Weights of a small transformer language model.
Architecture: LayerNorm before each block, attention and MLP in parallel.
Training: a variant of Muon for these matrices, 148M tokens.
Each number is 128 + 32 x the weight over its row's rms, rounded and kept within 0 to 255. Layers, rows and columns count from 0. The size above them is the row's rms in percent of the matrix's.

# layer 4 MLP up, 768x192, rms 0.22, rows 550-585, columns 0-95
size [ 97  96  99  94  91 112  88  98 100 111  95 100  94 116 101  96  90 107 103  97  96  99  97 100  97  92 108 104 111 120 106  89 103 111  98  73]
[[136 144 140 164 115 129  97  87 139 124 112 157  93 131 156 192 151 131 117  91 113 143 134  69 133 114 140 106 136 116 112 114 162 130 127 111 149 151 125 182 128 150 166 198 133 193 163  98 116 141 169 106 116  56 122 182 106 135 172 154 145 173 125 139  99 129  92  92 161 175 156  95 109 158 135  64 114 166 176 165 154 103 113 133 121 106  81 168 113 105 147 151 153  81 121 112]
 [125 194 137  90 170  46 116 110 113 115 121 100 101 133 186 117 133 111 153 140 153 132 144  68 153 111 126 145 192 149  92 224 147 124 131 151 161 140  91 146 106 206 155 107 104 122 125 147 125 116 149 116 207 122 136 130 118 109 119 180 178  92  95 113 125 137 142 151 111 121 103 140 111 169 117 124 164 138 163  82 139 164 137 106 146 119 197 177 193 139  70 107  71 151 118 128]
 [ 82 142 140 199 103 102 147 107 138 108 142 163 141 135 113 125 162 138 104 131 116 166 136 155 133 108 133  94 141 149 190 149 106 167 152 106 128 104 211 114 141  97 146 130  87 110 132 182 170 188  98 164  78 132 155 174 127  83  94  89 158 166 102 138 141  80 153 123 161  99 124 112 128 144 133 115  74 128 183 182 107 160 111 100  88  78 138 167 134 165 159 115 139  77 187 128]
 [ 93 149 129 146 140 111 157 159 149 132 175 109 141 133  95 165 103 126 106  97 155 109 111 196 153 129 126 137  69 105  99  97  93 130  68  98 124 165 116 137 112  84 161  72  54 129 156  66 144 143 122  91 123 159 111 128 117 104 134 151  79 129  91 150 125 131 137 124 110 126  71 116 155  95 153 106 128 126  88 149  77 127  67  89 140 125 104 151 165  90 158 163 104  88  70 186]
 [ 95 107 153 175  81 117  89 146  77  96  63  79 123  86  95 124 190 117 113 113 143 151 155  98 134 137 119 105 130 188 167  97 172 143 165 152 125 140 109  79 146 114 186 113 127 122 128 151 156 137  88 134  91 176 147 162 165 169 123 107 131 131 113 120 135 116 116  64 149 150 129 142 117 106 109 151 121 134 144 130 185 160 120 154 107 162 111 182 122 146 156  96 127 175 110 133]
 [ 77 144 113 163  58  99 154 177  95 133  56 120 126 113 146 157 136 152 131 112 101 162  58 103 110  95 114 139 111 152 173 164 138 146 110  76 114 113 116 133 138 109 130 187 137 149 117  96 129  87 120  99 131 134  98 170 134 111 140 101  63 145 148 123 165 171 146 151  74 105 100 145 137 154  95 117 134 152  83 130  85  79 120 156  83  89 104 133 157 188 160 138 135 121 141 141]
 [139 127 155  86 160 129 163 195 114 128 124 126 127 182  89  94 193 174  67  99 125 148 109 122 130 102 117  67 152 144 164 103  68 111 130  89  59 160 194 123 109 150 142  76 148 165 117 139 107  73 141 104  87 138 159 110 135 134 113 141 106  97  85  99 115 113  91  94 147 195 120 147 163 141  71 173 164 101 141 120 117 112 148 112 118 138 134 180 161 124 148  89 116 115  87 125]
 [121 102 113 115 211 120 165 152 110 123 124 104 106 181 127 118  92 137 160  86 127 125 143 144  89 174 110 116 123  88 220 139 122 163 158 114  88 139 166 159 109  95  77 163 118 184 166 171 101 114 116  78 118 138  98  95 121 131 166 147  99 120 102 152 127  96 136  72 120 155 145  83 125 130  81  99 125  84  81 159 145  76 137 145 136 113 103 152 194 167  58 121 113 171 133 104]
 [158 120 116  76 125 131 115 155 153 158  63 150 148  95  86 150 118 164 169 163 118 151 193 139 119 161  88 118 156 170 122  93 105 158 144 136  94  86 135 125 105 153 113 202  83 214 117 114 136  99 101 102 141 119 133 117  80 151 128 108 188  97 148 108 103 120 121 132 173 106 161 139 129 137 103 176 144  88 154 130 135 204 158 121 137  99 120  76 171 126 162 111 121 128 118 125]
 [133 164 112 137 112  76  83  79 135 131  82 225 124 135  68 126 110 136 120 117 159  90  49 113 157 191 109 149  78 184 125 118  75 123 168 130 103 112 186 139 115 139 101 125  90 120 146 167 129 144 213  83  98 112  73 129 127 161 117 136 108  97 138 180 117 108 119 117 153 137 141  69 117 117 125  60  86  90 127 147 124 145 110 146 119 179  77 158 133 135  66 161 160  96 110 149]
 [107 148 135 172 131  83 109 140 119 132  84 130 157 169 209 103 100  91 144 131 182 156  76  91 159 187 125 126  60 155 124 111 116 173 127 166 146 122 135 192 185  97 165 158 148  76  50  92  95 108 167 136  75 134  95 184 146  95 184 138  56 128 188 156 104 134 113 133 118 132 118 153 150 146 111 121 120 123 168  79 118  79 103 126 154 131  99 130  98 157 142 128 117 139 111  97]
 [ 86 157 105 106 129 128 179 157 129 133 171 122 121 106  91 140 127  81 144 150 159 113 120  99 127 133 107 135 158 132  80 127  97 144  97 121 108 172  93 124 110 111 193 138  76 106 178 147 168  98 196 109 188 149 138 160 123  99 161 107 146  75 110  81 132 150 159 145 119 116 115 130  97 191 140 142 148 224 166 170  81 198 162 117 178 123 115  89 105 120 166  98 148  60 133 134]
 [136 114  87 138 132  82 135 146 146 169 107 138  98 142 161 146  82 143  94 109 121  73  94  91 126 144 173 116  77 150 133  56 140  85  88  99 176 117 175 153 172 137 122  86 150 165  86 157  79 101  84 153  91  96 134 103 132 125 133 186 174 130 108 190  75 121 149 138 118 141  49 112 137 134  71 115 143 109 101 107  86 151 105 124 114 158 109 163 175 119 151  87 125 103 127 139]
 [ 55  87 193  86 183 170 173 115 137 140 152 145  77 150 130 130  95 118  89 182 144 155 145 133  66 100  96 122 153 156 105 183 128 155 104 130 186 157 102  68  95 111 135 125  92 155 151 112 137 134 161 124 131 155 134 156 113 155 131 154  86 155 156  85 134 132  83 133 103 121 159  94 129 109 175  82 173 122  94 198 171 129 132 159 187 154 109 164 127 113 163 115 163 159 125  87]
 [ 82 217 102 143 155 116 136 141 170  48 150  81 156 124 130  84 153 119 130  73 111 138 163  95  71 106  89 174 145 111 139  72 146  92 143 129 174 153 166 164 133 178 121 112 154 143 150 142  99 234 165 128 143 116  72  77 136 166 113 132  75 125  90 146 172  89  70  86  82 156 122  49 124 108 161 128 137 202 171  95 101 131 135 115 100 154  72 127 111 114 132 115 119 135 119  96]
 [ 93 147 105 143 126 117 206 124 123 130 127 104  94 179 187 100 127  65  64 180 114  99 101 160  88 129 140 132  86 128  93  97  97 124 128 155 107 130 133 138 159 128  99  61 221 140 186 148 103 153  79 190  71 113 142 110 128 158  89 142 130 179 165 149 136 111 157 152  95 164 111 173 140 106  77 146 133 117 166 153 152 147 111 130 127 134 137 200 142 126  91 134 122  91 147  94]
 [134 117 155 104 155 159 152  92 141 148 124 120 135 132 124 160 132 105 117  93 109 139 131 134  80 137 123 135 143  78  92 101 130 166 139 116 120 145 139 129 155 155 176 172 150 139 132 104 117 155  93 137 131 159 111 140 113 192 182 139 114 138  83  84 142 100 150 141 107 120 170 169 126 189 149  92  73 108 167 160 158 200  97 142 169 145 112 103 118 107 134 137 126 163 173 140]
 [ 18 140 122 113 135 135  73 234 129  80 189 123  82 126  84 140 113 106  36 127 210 160  80 157 131 128 122 131 133 171 130 144 129 128 135 128 141 149 109  86  94 129  99 128 170 140 150 130 147  80 150 123 124 123 122 120 149 174 108 157 151  95 130 108  55 119  95 141 128 160 188 144 101 193 163 100 186 121 140 134 172 142 117 171 168 115  97  80 188 152 134  95 149  78 147 114]
 [117 152 143 172 117 124 140 102 155 103 172  82 127 114 134 163 108 189 164  91 145 140 149 168 135  92  93 158  71 117 141 128 100 124  97 111 100  95 100 176 149 112 182 131 145 145 148 159  98 121 141  92  53 132  74  79 144 166 138 122 149 130  93 157 181 118 112 125  97 117  93 206 116 162 112 140 119  97  71 113 161 143 145 124 163 119 154 143 134  99  92 130  94  89 163 118]
 [152 152  61 100 163 102 139 141 167  68 153 121 139 126 109 129 167  94 145  95  77 141 161 151  77 144  81 164 122 129 154  81 121 189 143 155 184 160 159 114 140 122  80 118 146 111 118 143 110 101 119 150 109 133 106  91 158 122 152 164 127  77 159 102 190 121  98 126  84 100 145  63 187 112 158 174 120 171 123 122 120 204 136 157  75 142  72 128 122 141 141  88 128  83 127 133]
 [151 112 106 116 118  95 113  75 147 130 164 112 118 151 131 101 202  83 131 160 134 171 137 169 203 159 101 116 155 146 148 125  88 136 140 149 133 149 128  65 185 107  92  55 102 123 186 118  94  94 114 139  69 148 140 106 102 122 108 132 109 152 115 120 143 120 191 180  92 117 121 131 142 159 107 110 151 109 109  90 162 151 125 113 142 142 121  88 137 116  70 197 168 123 195 196]
 [125  95 154 108 116 143 111 168 105 113 169 149 130  89 134 123 160 120 120 170 151 113 105 108  88 143 134 134 119 149 119 184 141 109 137  65 143  72  95 112 121  81 125 138 116 145 160 135 140 107 127 110 143 127 176 121 103 181 154 105 108  68 128  86 121 159 203 155 122 134 109  92 132 171 164 162 135 109 107 124 148  52 179 162 139 134 179 165 162  71 197 163 163  66  96 180]
 [121 156 144 134  72 144 113 110 139 134 158 129  96  99 157 104 124 142 134 145 129 125 151 137 174  79  91 165 125 136 133 108 117 137 140  60 117 102  93 140 141 120 116 111 135 223 171 120 196  98 160 189 106 177 129 166 105 118  81 126 138 169  83 109 189  79 169 161  99 166 189 174  77 177 147 124 124 113 139 160 127  60 125 126  92 176 116 154 113 161 160  99  55 153 130 103]
 [100 175 102 121  41 136 101 165 149  79 116 127 156 107 128  99 152 111 129 118 128 119 124 143 166 108 135  92 173 135 108 133 127 107 120 122 131  55  57  93 128 111 154 194 133 153 102  93 113 116 149 146 152 150 152 172  59  49 145 137 146 124 100 162  97 126  87 153  86 107 205  51 122 105  93 129 133 155 146 170 129 188  98 168 135 142 187 109 136 132 125 152 151 133 119 168]
 [174 132 148 145 159 111 102 141  41 208 148 110  87 166 124 166 113  92 114  98 122  72 147 112 135 170 145 149 139 153 139  98  90  91  94 135 149 153 138 155 160 144 151 133 119 124 168  99 166 106 141 191 104 126 138 151  97 111 151 139  99 113 109  67 175 155 125 194  52 153 151  57 166 139 157 126 127  87 120 159  91 115 134 156 162 178 121  83 107 126 119 124 135 150 117 108]
 [159 144  77  95 118 149 113 100  56  80 178 116 177 131 132 119 119 133 129 134 130 103 177  90 118 104 173 154 156 186  59 122 127 150 125  88 113 120 114 129 175 144 160 183 134 190 122 101 123 125 137 130 156 117 165 157 118 122 148 110 102 124 125 120 125  83 157 152 110  82 124  60 113 102  66 152 154 187  98 106 170 136 127  37 130 142 182 176 120 128 150 103 121 103 169 175]
 [137 169  73 180 127  97  56 165  98  83 157 105  88 137 107  88  93 142  65 154 134 108 125  78  90  88 143 135 140 144  74 195 123  98 176  87 134 111 156 138 143 196 129 139 148 127 120 134 142 150  86 190 120 126 131 164 160 155 141 124 155 194 114 113 166 109 142 183  91 116 126 141 132 142 143  89 154 159 130  95 122  90 174 121 162 138 161 105 122 118 121  70 126 175 124 171]
 [ 85 127 132  83 122 161 183 103 156 126 125 160 133  90 101 160 111  83 148 146 102 106 189 117 157 149 152 103  88 101 151  71  49  40 139 129 159 148 149 149 126 130 117 121 183 129  99 157 104 174 126  79 146 121  96 120 169 142 166 143 158 129 124 123 111 127 111 139 116 135  67 146 175 112 149 157 174 103 182 120 141 107 131 109 156 128 140 147 113 178 125 168 140  26 126 161]
 [131 176 108 167 115 155 188 151  98 108  86 109 185 163  76 177 147 105 140 149 165 122 144 144 203 106 104 140 114 121  99 111 110 113 114  19 134 122 148  99 101 131  75  59  95  95  82  94 130 137 154  98 135 137  70 128 132 163 140 145 119 132 121 154  70 112 124 177 119 123  75 137 132 110 127 152 147 109 120 135 138 123 192 142 131 163 136  72 169 150 169 107 142  58 104 136]
 [ 84 132 117 183 206 124 131 145 120  89 106  97 141 133 111 104 106 162 129 121 158 129 158 152 121 140 133 178 127 111  59 148 110 128 164  99 128 154 102 131  82  71  69 163 119  73 147  85 140 164 181 139  62  93 100 135 146 172 169 149  82 141  93 174 120 132 131 143  82 124 123 121 132 186 155 165 130 125  91 155 112 117 169 170 177  73 111  91 182 148 122  60  87 101 165 144]
 [124 210 114 137 137 139  68 162  93 164  69  74 114 137  86 150 114  60 145 136  92 137 153  71 114 151 138 143 123 130 106  83  66 137 184 139 192 100 117 180 137 142 115 169 138 141 106 110 144 116 124 131 157 118  79 116  99  54 212 167 111 159 133 163  97 167 143 146  95 149 193 121 137 124  68 147  81  98 136 146 129 183 135 151 112 139 112 136 123  70 112 112 141 134 128 161]
 [133 138 121 136 121 110  86 136 174 102  49 147 172 155 141 128 205 128 156  92 169  83 107 128  56  92  97 153 135 154 104 121 101 167 178 113 147 111 129 170 152 136 190 209  96 127 127 131 132 131 167 155 121  93 113 170 155 191 195 126 125 105 132 150 155 124 114  39 117 109 137 156 122 141  93 125 141  72 162  89 159 107 133 107  73  72  96 181 156 120 133 157 178 183 135 147]
 [137 146 117 119 121 106  77 160 133 124 134 156 117 170  85 112 101 138  90 126 117  92 167 110  95 175 127 108 129 178 182 127 105 138 136 108 105 108 147 182 102 121 132 100  85  71 154 192 125 146 174  90  86 170 108 131 129 116 103 133 118 142 154  66 121 145  76 127  58 148  73  54 141 135 142 201  86  90 145 143 111 140 142 120 168 134  85 142 124  76 105 126 162 176 106 207]
 [ 95  76 156 119 133 119 138 114 108  66 145 136 132 128 136 172 101 133 116 126 177 143 139 152 156  99  93 134 114 167 125 151  79 194 170 136 167 140 123 181  97  75 150 100  78 105  95 118 109 185 125  99 118 179 150 163 143  98 107 101  61 151 169 119 126 151  78 103  68 145 114 145 132 132 133 162 133  78 132 118 178 155 151 127 124 100 150 188 140 125 142 141 126 133 102 127]
 [118 189  55 124  71  99 171 151  93 159 164  85  38 148 111 111 143  87 116 105 191 164  51 126 119 131 111 106 129 142 114 159 135  74 154  73 141  92 146 165 110 183 141 146 202 162 115 155 125 121 156  69 135 170 116 119 175 128 130 175  84 160 156  56 113  62 129  58 117 165 126 137 136 128 106 101 136 161 151 134 166 132 119 105 152 105 144 104  97 176 143 100 107  98 169 143]
 [ 86 162 134 160 191 154 156  87  93 158 136  87 136 139 143  81 113 149 121 159 104 145 138 145 162 111  78 184 111 101 157 135 181 156 197 130 120  92 143 138 121 158 116  76 140 124  87 120 154 114 132 133  70 117 152 172 126  91 118 139 190 120 188 108 148 140 149  68 115 113 104 127 111 195 155 127 154 151 190 158 150 128 106 107  79  80 129 166  65 112  71 166 145 150 129 125]]
# layer 4 MLP down (transposed), 768x192, rms 0.0956, rows 550-585, columns 0-95
size [ 98  95  98  95 100 108  85  98  98 105  95  98  92 130 102 102  99 111 101  93  91  99  94  99  95  92 105 100 104 109  98  86 104 114  97  89]
[[140 161 125 137  99 109  78 126  92 165 121 139 142 165 153 201 141 119  88 159  96  99 122 100 135 155 112 143 132  95 131 150 148 132 146 189 128  99 192 165  61 128 139 135 120 184 115 113 179 188 125 170 170 121 139 211 118 123 151 108 117 114 106 132 131 141 151 125 169 206 131  67 166 145 128 155 134 120 126 115 104 135 183  66  90 108 119 120  95 140 158  97 162 127 116 104]
 [110 133 154 106 161  98 111 189 110 150  69 104 151  87 150  98  80 103 152 133 131 122 126  77 142 130  97 107 179 156 166 149 190  74 114 102 191 150 109 133  99 128 131  58 123 108 124 183 188 104 126 115 139  99 134 126  96 157 115 180 135 148 136 178 188 148 158 110 135 115 128  87 131 127  93 157 164  92 142  59 139 193 125 113 102 124 146 179 169 106  73  89 132 177 105 191]
 [ 98  90 156 154 110  86  79  96 151 112 197 125 195 158 100 116 123 149 162 114 137 170 191 166 162 127 134  92 117 142 160 158 137 144 184  98 155 100 111 168  78 165 132 158 134 120 140 156 106 108 143 211 166 180 129 160 108 154 104 161  75 135 130 163  87 119 107  91  99  99 117 107 168 114 144 171 102 199 110 144 136  92 144 131 133  84 162 118 109 165 177 117 137 110 151 111]
 [149 112 123  98 223 111 162  85  49  89 137 158  99  87 166 123 140 178 104 118 185 115 107 215 141 126 107 199 119 117 137 147 126 143 106  93 130  88 182 132 128 136  97 187 139  98 170 128 124 148 134 134 168 150 139 133  90 137  91 148 149 136 164 140 169  79 110 168 105 108 153 127 112 158 155  93  86 107  57 140 130 181 122  85  63 148 174 111 114 114 125 173  90  84 129  75]
 [125 142  97 153 130 121 148 161  76 106 122 128 124  96 115 153 126 159 119 130 129 123 149  73 129 154 103  93  70 198 106 127 182  80 150 173  48 110 155 135 115  96 150  78 119 135 120 146 162 152 173 183  69 139 158 154 167  78 126 116 126 104 101 164 101  88  80 134 162 119 126 124 102 142  92 154 137 141 139  91 173 160 154 158 136 209 113  95 174 112 148 107 106  98  46  85]
 [174 133 175 148  81 144 143  82  81  98 115  90 191 101 143 113 177 161 178 207 176 132 136 153 128 135 132 169  90 127 137  90 146  85 104  65 112 124 109 100 143  89 128 136  95  95  57  84 163 149 147 110 163 111  61 124 131 147  70 115 110 137 102 177 103 123 129 168 103 102 111 210 119 148 178 184 174 154 114 155 102 137 210  49 122 105  82 137 126 138 150 143 144 125 136 119]
 [160 129  99 144 137 113  67 122 106 162 158 123 128 163 143 165 100 109  92  77 123 173 106 132  84 153 105 149 199  70 193 157 109 109 115 128 101 152 124 169  59 123  82 136  82 150 146 116 162 100 154 152 117  94 141 127 148 137  60 177 134 180 137 149 132 147 118  86 111 157  97 119 149 120 120 196 161 116 134 130 121 150  72 142 150 155 168 157  77 109  95  94 110 140 153  80]
 [170 116 174 173  89 160 195 198 117  55 140 109 140  92 159 160 106 167 192 109  88 156 125 110  75 128  92 112 126  93 127 101 132 100  87 147 124 142 140  86 156  61 161 147 119 141 131 173 159 112  82  98 139 144 142 140 144 140  82 169 181 186 107 166 114 110 104  95  80 138  98 122 146 164  95  86 122  90  69 137 118 137 123 132 171 143 130 133 177  77 147  78 131 132 157 102]
 [133 145 127 130 122 133 124 145 170  87 159 133 106 149  92  99 124  90 142  74 146 125  90  96 132  86 117 149 237 138 150  73 126 150  86 105  91  88  84 174  88  97 160 101 130 107 114 113 172 158  97 115 134 109  82 129 122 167 194  91 163 153 147 189 100 120  99 152 100 131 130 145  84  77 138 121 128 110  85 126 119 143  79 113 131 195 158 196 128 130  81 174 196 123 116 123]
 [ 66 146 172 111  63 102 120  66 208 139  94 175 127 147  61  85 145 136 175 110 149 135  80  95 176 150  54 178  99 179 127 151  91  94 181  66 108  92 174 117 111 138 120 114 106 128 179 105 171 109 166 128  46 181  72 147 127  98 110 124  80 136 148 141 155 118 114  65 125 144 114 116 191 101 180  89 122 131  75 135 172 142 161 150 117 147 105 148  92 147  72 140 114 146 148 100]
 [134 135 166  78 126  85 143 159 109  77 135  92  91 131 159 117 111 117 182  89  76 129 110 133 123 157 149  97 120  95 181 142 115 142 157  89 163 199 123 110 111 109 171 164 133 198 149 168 140 114 155  78 126 106 153 142 128  85 108 140 118  83 154 201 187 150 146 130  91 113 124 104 132 158  85 150 115 108 132 129 126  84 123  87 165 132 153  54 164 191 106 121 148 134 121 161]
 [130 165 136 133 114 166 153 164 106 108 119  96  87 113 142 113  72 172 105 116  97 120 170 119  76 139  79  86 148 132  92 180 116  98 121 122 134 121 135 166 108 119  94 184  87 169 158 116 123 159 140 148 131  93 119 101  80 152 142 139 119 168 112 170 113 160  64 122 113 134 165 126  70 150 137 125 106  94 132 115  54  78 146 151 115 171 138  84 156 113 147  90  96 116 134 118]
 [162 159  95 103 115 145  89 109  95 187 114  99  75 121 120 116 111  87  98 126  97 101 136 118 152 179 111 154 155 118 173 202 180 123 128 111 163 109 162 151  98 149  82 179  43 101 139  91 105 102 125 141  59  95 159 152 131 143  67 180 160 135 145 158 106 167 100 204  90 122  80 118 126  63 105  88 162 131 111 123 155 101 132 110 155 121 130 173 107 181 171 104 126 106 116  93]
 [136 124 124 149 156  70 134 164 153  44 165 114  83 136  89 144 139 102 109 103 152 134 157 168 113 141 118 126 154 137 126 197 180 141  91 167 144 106 155  50 126 118 132 132  87 160  70 164 177 134  89 108 123 179 147 133 159 147 136 121 113 154 122  83 111  70  82  96 108 120 174 197 165 170 113 143 157 151 132  82  72 119 122 159 122 122 108 177 149 108 133 159 156  62 106 140]
 [ 79 162  96 115 128  84  67 165 126 101 144 126 161 157 108 119 159 112 126 101  87 151 146 185 124 108 110 124 154 148 128  78 120 108 116 130 154 120 127 113 110 122  80 143  96 111 126 144 154  78 171 138 140 189 116 133 111 189 122 149  91 127 148 157 146 117 185 145 138 126 101 133 131 168 169 134  98 155 109  94 101  56 105  95 165 122 119 125 141 114 124  68 102 123 122 141]
 [131  82 146 164 109 167 105 105 145 172 149 164 118 139 107 138 130  81  97  74 146  81 157 173 120 160 136 153 172 134 124 169 108 134 152 136 100 175  98  64 124 144 120 129 115 174 114  86 103 144 195  73  93 175 113  40 125 173  55 116 134 163 189 128 125 116 117 121 117 176 119 145 155 133 132 150 118 107 136 146 159 107 116 146 197 145 125 180  98 125  96 114 203  73 231 105]
 [125 134 150  35 129  90 122 141 130 180 150 155 152 148 139  98 123 112  98  82 124  78 155 153 104 113 100 152 174 168 158  85  81 174 188  50 205 121 116 123 110 181  74 110 161 138 103 118  79 133 126 130 134 129 103 135  96  98 118  85 130 112 120 146 156 178  80 119 114 127  77 161 184 140  82 154 156 187 159  95  63  96 160 148  99 165 102  75  95  87 146  49 160  50 153 110]
 [102 102  96 147 110  81 119 100 142 193 168  95 101 117 166 152 105 114 120  83 121 150 178 165 121  94 173 170 110 121 157 170 132 102 140 165 133 193  99 129 144 177 134 162 142 118 165 123 102 158  49 148 170 163 185 128 153 100  95 107 134 118 169 136  79 131 109 124  95 130 188 101 161 123 142 116 149 186 124 164 125  95 122 138 185 155 119  77 158 100 145  91  90 182 111 136]
 [ 85 129 184 155  97 190 138 120 153 134 118 157 165 108 144 179 166 111 187 133 106 100 123  77  89 131 100 143 113 153 167 128 106 113 144 113 148 106 161 165 135  99 117  50 150 222  73 129 123 131 161  80 106  83 103 135  77 171 165  96 117 134 100 116 100 149 116  75 108 140 100 155 117 122 128 126  95  97 102 155 153 163 172  56 117 111 203  99 112  83 169 137 126 138  88 130]
 [104 157  80 128 143 143 158 131 163 147 138 155 131  80  82 104  76 167  81 136 116 102 179 171 123 149  60  99 189 187 152  62 203 130 154 136 118 122 122 137 129 134 116 139 151  76 154 150 170 116  88 158  91 122 117 163 109 121 115 182  90  51 106  95  88 146 141  90 101 110 106  85 173  68 179 157 101 131  85 120 113 190 187 145 157 151 107  86 119  77 165  94 187  84 108 122]
 [140 149 130  80 150  89  78 113 155 174 165 127 170 173 173 147 130 135 127 133 125 177 118 206 137 172 146 177 101 140 149  67 130 107  96 165 116 110 158  73 111 121 158 135 185 113 137 136 134 130  99 135 103  52 166 147 123  78 160 128 100 146 182 130 121 104 137 142 136 113 141  87 163 156 121 159  77  83 140 107 173  65 121 108 145 141 107  80 119 173  89 132 108 147 202 158]
 [126 129 146 114 122 105 136 102 128 145 127 137 123 128 161 116  81 131 109 190 110  85  89 102  88 173  84 115 175 191  93 149 121 114 123  88 127  69 148 154 119  96 106 131 146 185 121 155  67  94 134 140 113 104 194 107 157 154 123 173 112 124 135 143 139 157 200 162  84 118  87 104 111 171 154 141 148 124 130 122 111  63 124 104 176 126 156 121 174  80 168 137 199  99  81 152]
 [ 98 142 142 131 116  99  97 110 109 135 105 160 112  90 123 149  92 122 152  89 105 127 166 136 188 105 151 104  95  77 162 128 115 139 151 164  69  98 112 139  86 150 127 138 144 104 123  30  78 112 139 158 125 186 137 119 162  94 147 119 117 108 105 137 123 147 126 152 100  95 148 120 172 176 170 159 131  82  59  97 125 124  75 126 212 153 121 101 149 155 105 131 127 115 166 166]
 [159 172 103 116 151  87 115 153 132 127 133 105 154  96 123 102 111 101 151 101 106  84 142  96 101 136 139 153 149  56 148  96  81 126 137  84 122 129 136 186 165 127 110 155 193 136 218  83  82 179 146 129  85  89 128 110 178 138 126  94  92  85 125  81 189 140 181  79  69 116 146 128 161 116 127 203 121 114 184 145 144 123 116 140 138 126 186 134 102 147 108 159 130 124 162 110]
 [139 104 170 105 175 141 106 142  81 128 156 103 164 146 127 121 123  87  97 187  98  94 137 120 195  88 146  97 140 166 168 119 149  70  63 106 162 159 141 165 121 149 110 121 142 215 148 150  96 108 122 191 118 166 105  80 150  86  93 157 159  85 147 111 163 109 111 131 129 118 178 154 110 130 101  68 112 109 169 139 111 133 153 126 114 176 158 112 200 102  83 104 165 147 167 116]
 [138 124 141  69 150 103 113 172 127 208 118 115 194  60  94 114  93 126 119 140 147 164 150 129 103 110 116 155 185 162 145 135  74  97 115 106 158  91 113 130 171  97 156  95 115 127 205 100 120 157  77 134  87 100 123 102  95 169 137 118 129 145 133  51 120 117 144 152 138 140 152 102  46  96  77 108 162 124  79 118 113 116  84 110 141 211 164 164 174  85 177 117 122 146 126  74]
 [141 129 137 166  94  91  91 138  98 142 109  88 132 129 128 100  83 183  55 125  98 132 122 139 116  67 127 140 135 137 146 121 192 149 115  89 153 173 100 110  66 133  67 180 107 108 141 211 121  96  98 205  71  89  92 106 155 191 113  85 143 139 101 141 147 103 110 165 106 104  98 117 154 129 138 107 153 158  87 111 139 128 124 110 170 129 201 168 105 104 100  55 111 166  96 136]
 [114 110  95 152 139 174 163 108 118 118  74 160 108 121 152 127 120 162 157  77  97 106 174 114 115 145 108 145 102 161 122 137 148  68 111  59 143 108 117 103 133  89 129  89 124 155 137 177 145 137 105 116 129 169 108 127 110 176 104 138  54 136 125 131 165 137  40 145 102 113 119 134 125  99 190 140 190 172 104 104 128 170 185 120 179  98 112 178 165 122 139 138 144  75 197 134]
 [116 120 126 134 134 108  78 124 100  64 122 173  75 178  67 114 114 111 175 161 141 139  82 169 125  65 162 129 123 124  71 113 159 116 148 128 153 133 156 122 126 122 118  98 156 140 170 121 130 124 129 152  67 106  74 147 114 155 163 114  67 136  96 131 175  97  92  64 178 214 118 100 112 139 129 130 111 123  89 118 134 208 167 134 113 141 108 119 130 118 105 176 153 106 127  50]
 [126 133 146 172 241 145  90 120 126 103 104  75 136 149  97 128 101 145 104 115 112 145 128 183 108 184 157 157  95 115  95 143 145 151  79 138  95 148 124 168 117 116  78 141 173 109  94 130 197 112 109 168  90 142 127 134 111 144 115  88  94 129 121 148 104 110 122  74  86 138 136 131 105 145 195  76 158 121  99 137 160 142 135 168 196 154 137 101 116 127 104  92 129 173 116 160]
 [113 163 105 190 117 127 135 158  74 133 125 134 133 115 104 107 161 118 178 112  70 139 149 131  33 118 130  86 111 126 174 113 119 144 101  76 147 145 121 138 137  74 101 148 142  85  47 164 142 146 149 152 122 148  93  93 114 129 140 108 182 111 105 141 111 133 128  87 140 172 208 116 142 168 102 149  76 160  95 163 152 152 126 205 107  99 167 131 145  70 122 102 163 128 194 180]
 [114 143  89 107 116 135 175 122 142 121 162 111 138 131 148 135 141 100  81 147  75 104 152 217  92 115 100 123 171  83 130  94  63 183 109  91 118 176  62 135 147 101  99 128 162 130 124 133  83 141 128 108 138 151 132  66 159 139 158 100 149 126 150 125 122 113 163 127  75  91 197 137  74  54 124 119 108 124 138 143  96 148 166  67 129 133 220 142 122 144 144 135 148 152 124 125]
 [136 173 103  79 195  99 107  89  93 180 126 134  85 138  81  71  93 139 129  92  75 137 179 145 101 111 142  73 138 108 142 122 154 150 107 146 130 153 148 144  99  96 144  90 159 129 103 129 141 108 159 144 138 207 162 139 131 136 109  93 216 113 143 120  67 147 100 146  98 163 133  88  83  94 140 147 122  91 151 187 111 140 154 153 166 151 148 126  93  72 133 129 152 113 155 173]
 [110 118 134  95 181  95 122 125 101  98 124 166 120 114  95  99 163 113 145 132  89 149 145 142 100  98 120 184  68 177 117 103 138 116 162 136 146 146 128 112 150 132 170  81 159 125  90 132  95 100 103 109  62 185 183 141 102 117 123 108  98  89  99 115 122  80 108  43 154 152 169 131 177 139 145 102 177 195 144  91  84  98 148 108 169 151 150 143 105 158 148 112 156 121 128 140]
 [ 79 213 121 124  89 157 179 140 108 125 176 126 151  87 127 184 156  97 164 124 173 147 142 145  68 155 167 134 139 107 122  95 132 106 150 101 101  96 133 120 106 141 135 104 135 162 106 139 121 120 153 136 132 177 151 158 213 142 120 148  89 158 175 103 111  88 188 149 144 147 164 136 148  69 113 123 105 129 127 145  86 156 111  98 162 130 167 127 140 120 190 132 132 125 166 116]
 [153 140 129 120 142 153 134  71 198  99 100  72 171 138 170 175 125  98  96  94 114 173 128  79 126 145 155 147 133  73 173  87 179 100 135 136  71  95 121  87 121  77 134 126 197 182 143 192  77 122 104  78 121  99 164  92 132  85  96 115 121 140 189 107 146 148 127 109  72 140 129 109 144 121 152 139 167 143 100  75 140 144 164 140  79 117 153 156 122 168 167  66 165  98 155  73]]